{
  "num_attention_heads": 5,
  "norm_place": "pre",
  "parallel_block": false,
  "init_std_up": 0.0258,
  "warmup_steps": 222,
  "train_tokens": 229500000,
  "max_steps": 3502
}
Each number is 128 + 24 x the weight over its row's rms, rounded and kept within 0 to 255. Layers, rows and columns count from 0. Numbers have three digits each. The size before them is the row's rms in percent of the matrix's.

# layer 6 MLP down (transposed), 640x160, rms 0.0568, rows 46-66, columns 0-159
070:103093152159089143120130101158147123097098143185116113122117157131116116116151132138104134123113096117132171187139127135134084087176132139175150136156115133145109132158133133179160116130118139098071136143146116127133142133087081144131114130137149208098113136128142107138120112133193115136113083102103127160103115120135112173093144095092131118130126165134130113131097102133123098122156154118113105155102140096127153135118116129158164155099112092130121119143143121091134143163147137
114:096127119146125098174161115175091092122122100148103136124114139153150110152166165176128160129077135113100120097119113140166099142123093127121096128129130140159100094139103131119159120095132146156171116143145094110111164117180132081096102117114131141134119165129114106150138135146148145092102097150138169143139141103109154158146121112119121157101135130120121113081173101105103159091142099122151161120142127095114136145151152104167151114144143172124149112103113099080161131127162110
118:109114142132098151177113082084147132076087111150114154142141111121099078099104148164165117129148128148154156137122142142141123083135107120135176120125123159132110133167139138124142112159129104114131125160117138118155160133147148109178118130105142146130151079146144144234138096091087139098103131150113105115142144133137118138134185144125125111139099137078125106100122126148155091118093143127126120109128099113110126119125137133130122094132131179108133138106154112084114135109160131
089:138122119135185134093126095138133098114117179126123172152123100169143095163164178133150149132085099152115107171127098153143124113142094149142153126134108117124110140111143142149132125115118143166118101125096142107127124137120101115163136140073104125147117146147108079123096109128146123121119074148151142186103162083141108144117130119136134133118083133159147156146116162110123108158105128131149084144110104091152141156126124140122135147149119126119107084165090126118067179122093146
053:123109115120139106142080187162130149147130129139120140116154143134157143114148127115121154181157098144167135103140150154113104160076099109147171142129110128173137073139118110107157105146107106122107118130136106109109125163127123162131127085134103154171113100095150141158124130099116117133107124158088138119123103147126132211111091115159115154114097089135106128098116113125116148091130134146138126157157072153135085133144115135135110094124117155124138144117124136131081081095142169
135:129130106113116131140131109115113130160142166160100172142161121126130136128132115090109171158119155146069115118094044134119147103142115143125098151129148120142147100124130133106133120153113183147100154120123098144140156095099098117104159156147196086094113114154120126157106112120140084135132099108111152118111147094131125133134141131112142155100118109126122066122182130132098149159128154117130116157120138149122125144108118117120158093147172166120138150104106130195130111104124163
020:101156098120106144139125162129116135117133139102129146125109095181171112142155131135099125107168090113105134133136112110163102090100132115149121111107121105105162164083136150161118114090106138095158136089189147109117148120104100100089127134109123140124130118082143154127072124157177098135109101159101109139120142133129069143105116149119164110168149129162131125145150131084116148120123177159129152158098121118155151121120127132138155183129150143150148153139123115098155083117145122
063:144121114094158141152157229105139141157150087098109104153110126121131147097115141151183146080152133147125109161121116131136137118138143079137116104159119142111142107108157170123128090102161111114106127154153110088145144133124152106096158104136132127130114138132145132088099106125149099109131140151107148076154113094124149129135156091149119106108157107106115155105116140098145182126159142133117127098163153123141134153166134184125131082125114085126121125123122115148126088106125144
124:159152137161124135151109117130155116106099137118151117148117135167094098078121132152114162141107126117113124112130174120117132093133177123130149064103138136113117138161143128167135115132122140107122122117097080193155099118104137139136152137169133122146130112124139083189130126074085148136158163161145116174136074160135094110128183133132076115146124112128143127144130125147099111096116138123148076157154126144126094110112114137131138104089163151144139153131108109116116119138091143
134:151141153160132112157104090104141143117103096157136167134108160136139143112142100086110141154138080085092178114118119162148178104151161103155112081135125107134134140124126116123119111154154137147100093120117097139116116154145098144150112135128153098184178125135143120111127130085104147110144148125125109163131139151191077117128105082144097115132111149145102118114103113122109157103100112101137154147136112146086134191130144127110162173097152129109134127130147125112106107111155152
131:120143125101118122149112110127113127073181098158143138113124138124119153139126133180119090135106109163101147107127125124131122085139122148168126148134155176144169181118145104109107164112110118150095129130122135135123140096082123125130190139123093129080131113120143074164114089098192135167110147150152136114080147102134144160125124145134153152100138112148107091120134122166111144099108146146118156134090126120164163144123102090154137099169133123117130137106108119091113102151105107
077:162147163120149159112162216111102075145154069103152140169129088087108139160101099152109139127142163139135102132105084134146121133126156146131130130122154106089130136098145117119172126097141109115111096153170119093152151143110142162086124105133146129146129139124106158076123104155130115148115143112133147118116139121125159116108119167157130132131115108135091101143096115099119105131123117135172190116125158125113083131147101161133129126113125141136147137140115128176125093091138141
123:137182100149144118154151123155145157108121122125130162102108148120143164157160175115124102133090128134127104135129116161135114137136114148123114148114118090162108154096189141186085171118115165129087092125122123106129143151095125144128128114144119124162224113104110147148114146148139112120088095153115126129087110139091138136105083122113119138078166110106110125109155127112112162129143098138122121110148117145155136116134125136122143115148141113177153130118159085084138103150147149
054:117123147120149102093114182161143111106125110140129138127091139161145119117093073159148148130135094130130126131115139113143099109141181146136118111148082086096122159108134167157130174134101112137156111101073148120133130158128117122150112116120146095168123140064114123114132130147112129148109087133192133130121140129145101117097116118094148126139158140142156126134150135071137159166156146125126141141120169100116118174106128114097154170161105133146125130120157134084102129178131086
024:102114101123118144108070080071135146136135096100154149118140141132107158143156131117092122123126133115128152154141135106105127110108119125107157144145109098221163145109157126124102129135113113120100126124095155110111125158129138108131146140138174194179126127098132132124126157093140164075136140115133160144112145073125147154114075193130095142117156129125126139141160115131131154150124148101147162153126113121097129110113111145090119123162120127140136105100151163125121117093141159
015:121131096130126126125076107150188146128178087087123165136125112130120114138134127120143145136139135125130182166095124121160125106124129157078118147091133133166146161097147135137135123135125116118097123102125157118133122162133106141152142159135109112120117118093136130077100153129125122092113145143126141188155163145099099118172073118145147136122180132124134157159187156124161125137121131142144147140113084158103138104127090126106133110147152117127172168122101156091160096095127092
139:171170115130117113114155140152091110096188109122111103130115084173109120118151123149129155144115138168140118159152136133095158120143089148144127145143105118123090154146124131137091130144134105131149096185130122136130142082148125113094150155113099152069151111098106104137135134103156146136118168106136150128136156153104130155182160134122095115146168147104140113095066151137156121117097149125092103117085153102158120140130162105077105137102117141113137138137119112166112129148101125
057:091142088124133118156137142139139177133105112110142119155102138169124150090123134133102098142118107117110124118144130113102097126102144110141140158140114111156107122149124179137104132140150128123122131085122131115109098164114107140109168104103143177147142123085133119170133114123125161131123129123141115182096059103153145108138129117113075149145157111138148170075180099155096098130116202116171113142127151143127137151111174090130140118156151113133094112118122113091143138109163111
130:113133109114117158126151119126099136149177149135180127107102135123144107120102104110113114144157169183142113139112094136179134075124112125100145136102142106124104117126113149113132122125143105093075079139150126144124120144140117163119074127166182112094101167125136150131081124158100132120071129127139119121143124116098119109132140102154113137158107068139126131151118090176171178131138148111157157135099142121157130170106121138111131119109113144091125146134144148096138148155083133
134:111140130124138120128119071129139101118157100127156150135059109145138158141140134119163136160140066121125165143142143132117144122087103107152127102160125127119106168132139131095117146112181123135119129089133115107134156135121125144104124096124162123141157114108111135136180142145157118101121115170150155102123113116109136114128088155093129142112182103099134151139094098155180073158117122115146143145085132131145179105155151085117130128134150157140146087143105162125119128180086148
024:132136158127122116119168066113123112130093160113140132123134114081162101160116142123113120127119190100122132115076102124159102127141149155080131125142096103103090112152143153147137128180146111133084163117103109141173135122161146073165088140105100128167137139153148108134169144109111135136114143146127151105164113125120120142132156147131107095097129103106153126162118135137129158152123121113099138118182096108136135116141137144106119094114150166155094099133132141108152196130090141
# layer 6 MLP up, 640x160, rms 0.0771, rows 47-66, columns 0-159
132:137110141111116147075152096130120088103154119103117129150141068112132135105146155162110108157094144123161134122104093136158137125137147108100113093132122131112131163120129137136119169144121141168156183093137149107100134050125129117089148151169135117097121131152108138111124145156099142127137130130169142129100122147121151114141099129145183115136105119171134123120153194160090123121109115120142191095159169140128093112138157131103107125129134144118125166099141094129113116094163111
117:157106077131156126114130111139106082088133105123129079148115105158094156152076112143118136121129202164115108109146115150122109111161188106098171137121125127126159113127134102129146131154143140149182163111135144153156130119109109109121151137146124127129100176155087150127148097185170120129111113105154117125120147154122161141159091102134159106167123090122122147152114135144125140109100131138090159101131158132122103162113140150095133144134154105132094153167134115161113125156105133
097:122137169134122167109080131118100130141143117133158135143083125159194132104085144121139122111121183111126088139093099132137130109104127132118113149166164157139087151123109178108106126139147121123127146117103143136103126179139148139134138124172122141077147149122100153106159136114129114125167121095097134094130123068116149098097116122119058073095171128130131141142129116148103137082115117164123129144149134124155107119103122132113155105139096123115112154153148135123137136126193133
075:113152159088146130084103112076098138125140147116120131148146073168141137141122098147120121113180149108100137104117116140166108145129124130097112109128117133130132112160108114125157164117133125147111115119096132176086082124126109154115117168150132104097117138156098151112166124177104121149124109070169132104142156114109183143155131102127144149168126117141176145126147147166100142111148140155142132104147109115128138104131158094090147106146163118114100149142173118136130193099134124
118:124122125134128138133124108134153114141131132133152137090117115144166136126141115119156147128134122113137135112132099148142126141167119150131135119076151178141132086077106135142116089149112138161131169120142107112093144142120147111126128101120119165138127138133112134050120116117092140087133141106179109078115146131128169128176119116136166133077120135063167162139170192132164154082115116138112143124111124143125123132111123157117161125125151140097094107177154062100126145140156133
033:143095154113120104145121138130103167143115135100150120122166160108118117107117148112169152135114154185102093100123137137128160154123109144130134106128093121160162171194146111125125108148129099132123107131085111125147166143164102097139128134105144137111113162079114137124159157135118163116096127109168125125133134105138145057167135128113112121123080113107101116134136130112131164133117138119108112095163155161106179131088101178106085083119151103139107116126159145133125134085149152
099:119076130122142123125128094109104079117167130123141109125131082124172111145103152134106171132153149135147100116106116121123139123146138138100112144130156159156149145160098099109175134153162089171146121125137124115143149075125149103113082161152146127091130118135078144100089094158086107140104142100122140145094126120092140128161151107164090108084106101096134162153145141156136143085111133137116155131112159143110135122137089145090169161138125137090127145144167130155129139131162154
117:066109159116169134108122104083125126124133140130143099142109112114143125166145104126128165083109142155131107164083083123185117109103120141088132123107113136123132128106148141142131136132123172187146149104128141102130138075163129118119120103158122135136145135139157148136136151150136142139149135091140137150166102117121100157131093111129126117109117148106105144144152200123139124064144140154158172067095109111175122096112133106109142140122112118125100165107155143115148164116155150
120:096154160118106167098148127150137140125136138097113145131125131109140115126140142127090139065123153135130080154116024142122120156145142151123145101124157142139104118104121146126076105118135128150104105142133141093082126108142134099115136104166166159130159184120136135135134125131155131172141103105112118116125121096116150150120152134147106107128137129123147172154151124150111169103155128164114126103116156102154108086103135120107089149117147096127115152129160092119186151109173145
126:136148152130162122110114117075132102124124171104102128120134145139153102158139105168146124131133154122133122110125106146110114140115159162121123116093093131158140154120095124150118152098121134218126129115101145141129128100131135120122076126113111150146160118136141168090114141129122108115111134109109090115132128119165112174126118133140155128143076122139178104164150171132161124134152086180119120098105108135125127108114106116129132130096179055117096175132148127172109152088128164
091:100131117140104103123145103142096100118129128135133141116134126158099098154144129147140145133133111135154115116085136128147151125135099109117124073163112179147112075073105064111158132122162111145087107158106128125101143103137138103126116145162136096133129128140138122107102132147118101096115105126136150095138121108106161177150140131168149133147143089164130135186141148134138134091143094168102132112134155183131118070162107143165114116106129131090127130107199097137106134109121144
118:169101097135117141124163125142124092082136135116069112123157131119123132090108106149123144140166153139118159123163154126138182140131103133094136126133123150166205132144112069068151133139132125143171161164112128120144107089091114100120114147145117137139116104141103131127156131135131067127126130138135120079111118099095135117191139108144174116138116123102107119143092153111099163148132093103160156125100124145113115148120137153138141124143110128084131146133146117171110157146097136
066:139142136106118126119142112145129140145127108139098156138130082137158167171128142129082131084104119179119094158116110115154112118122141120143134133121227110165117112148071126134147096122159104115131082130136096111136134138168122145146129141104145124143137151123124125115182100134123159097106130135122131148077116165110185091130143151116104156090164108136166072111147116124130146099110098122118096118147176117126147110140116116135121178084147113151124122143106112150133126096124134
037:186120148126160119161164154120094134140117107095173141122142109105170120132126122139103129120120089131146132115089183140159113139148131116133157084103117146080158168149114140119152079111110167121120132125159088159147130096097100143120107136135100109105138110102102156134131132165129106133167102143102091099127142144111128121174160123134152127109148124103137133109093145135127120138130107168126104104106120118156119132117171134173149100128093110128071174160125087149075159120147113
026:142130105163134133146159108104116133135130160077146114095148127105190115117141128144070130109102175135109090073105140113096099172124133119186144108114160164100140127155128130108174122126113157140126137159166100132108141114149108127102154087121144113146133130079173145128165111134133154143147091137081067136135113134127149123089127136120118124163089123154123117126103102121143161121134135132138111146160149122120130092142153160160152154125100116104089147140181133137132147134096135
135:043133147105173148116098088100094116142136134148169120113113113138112154136138137116139134131162150106123113136092072121138155150133096135144120156125142132137158126094111098080143103135120115142083149162131150090127147103111150152150082122138113062129103153161146201147114132120127150145138132092129103158140166090143160128128092141153096129142102145151165097152104115155130135138151140147124139116092109130122169137113097131135152105114111091131145116152127131136148099136165151
077:106073129080145131146150133104111146095133123087145104120149082109145145088116114155147102112186174146122173169109137090192143161136105154105117153110127129161186118101162094135121140099145142126131139149137134122132146081114095145112112114122129105126125099161115143086091127160118104088131142111135134152107108157115077103127107091138182139150171141132131121131154125140126090123138109136127147118102135131161137147141125114103119126139110123143108163150127103169148180125137137
130:149140119117137123111136112144127079181160135089123115132141131130173080094141115142126101140151126107167128155096140087125144172170101110078142108135155118136125113123118102133163128093135145130105104133109129133136161118109122135109122164119126109094131123170094141114145142137108103091085132141116155136133136105116147100133190106125082134132127082113153111128127126154154168149140111098081144173140154215101124118134124174122155096129119123138131175158162111161135121138150129
130:116063156107110131106168125099152133095130160129158117113183084109158091126085149157108176082103174134157119138115123126165144121097127114140092138128151159119132137121147145108137125141124138146119144138168107116141116131111173111139100124153169135120099126143120120094096108163104114151090114101142140154094108101169137130124157104132102154076142123113121129143137128148123105089130119142133126108134167128106171092115095117135127137136127097108120130108110159126143216089147120
036:109159121135094135135124115108125121144151079110121110147126126139125128139123145171134120165133079132135175122169123150129125128113116109172124193172183132142128162114101104123109092102117135132127080123150165110067130122146113164114155105149135112095106141131143147169126100147157107117124096100125154118110120139110115156157098125150103139167158141155132159118119100132149116093157127162132100144077143124143106095136144122095132143162080168113115146097145105157148150111091075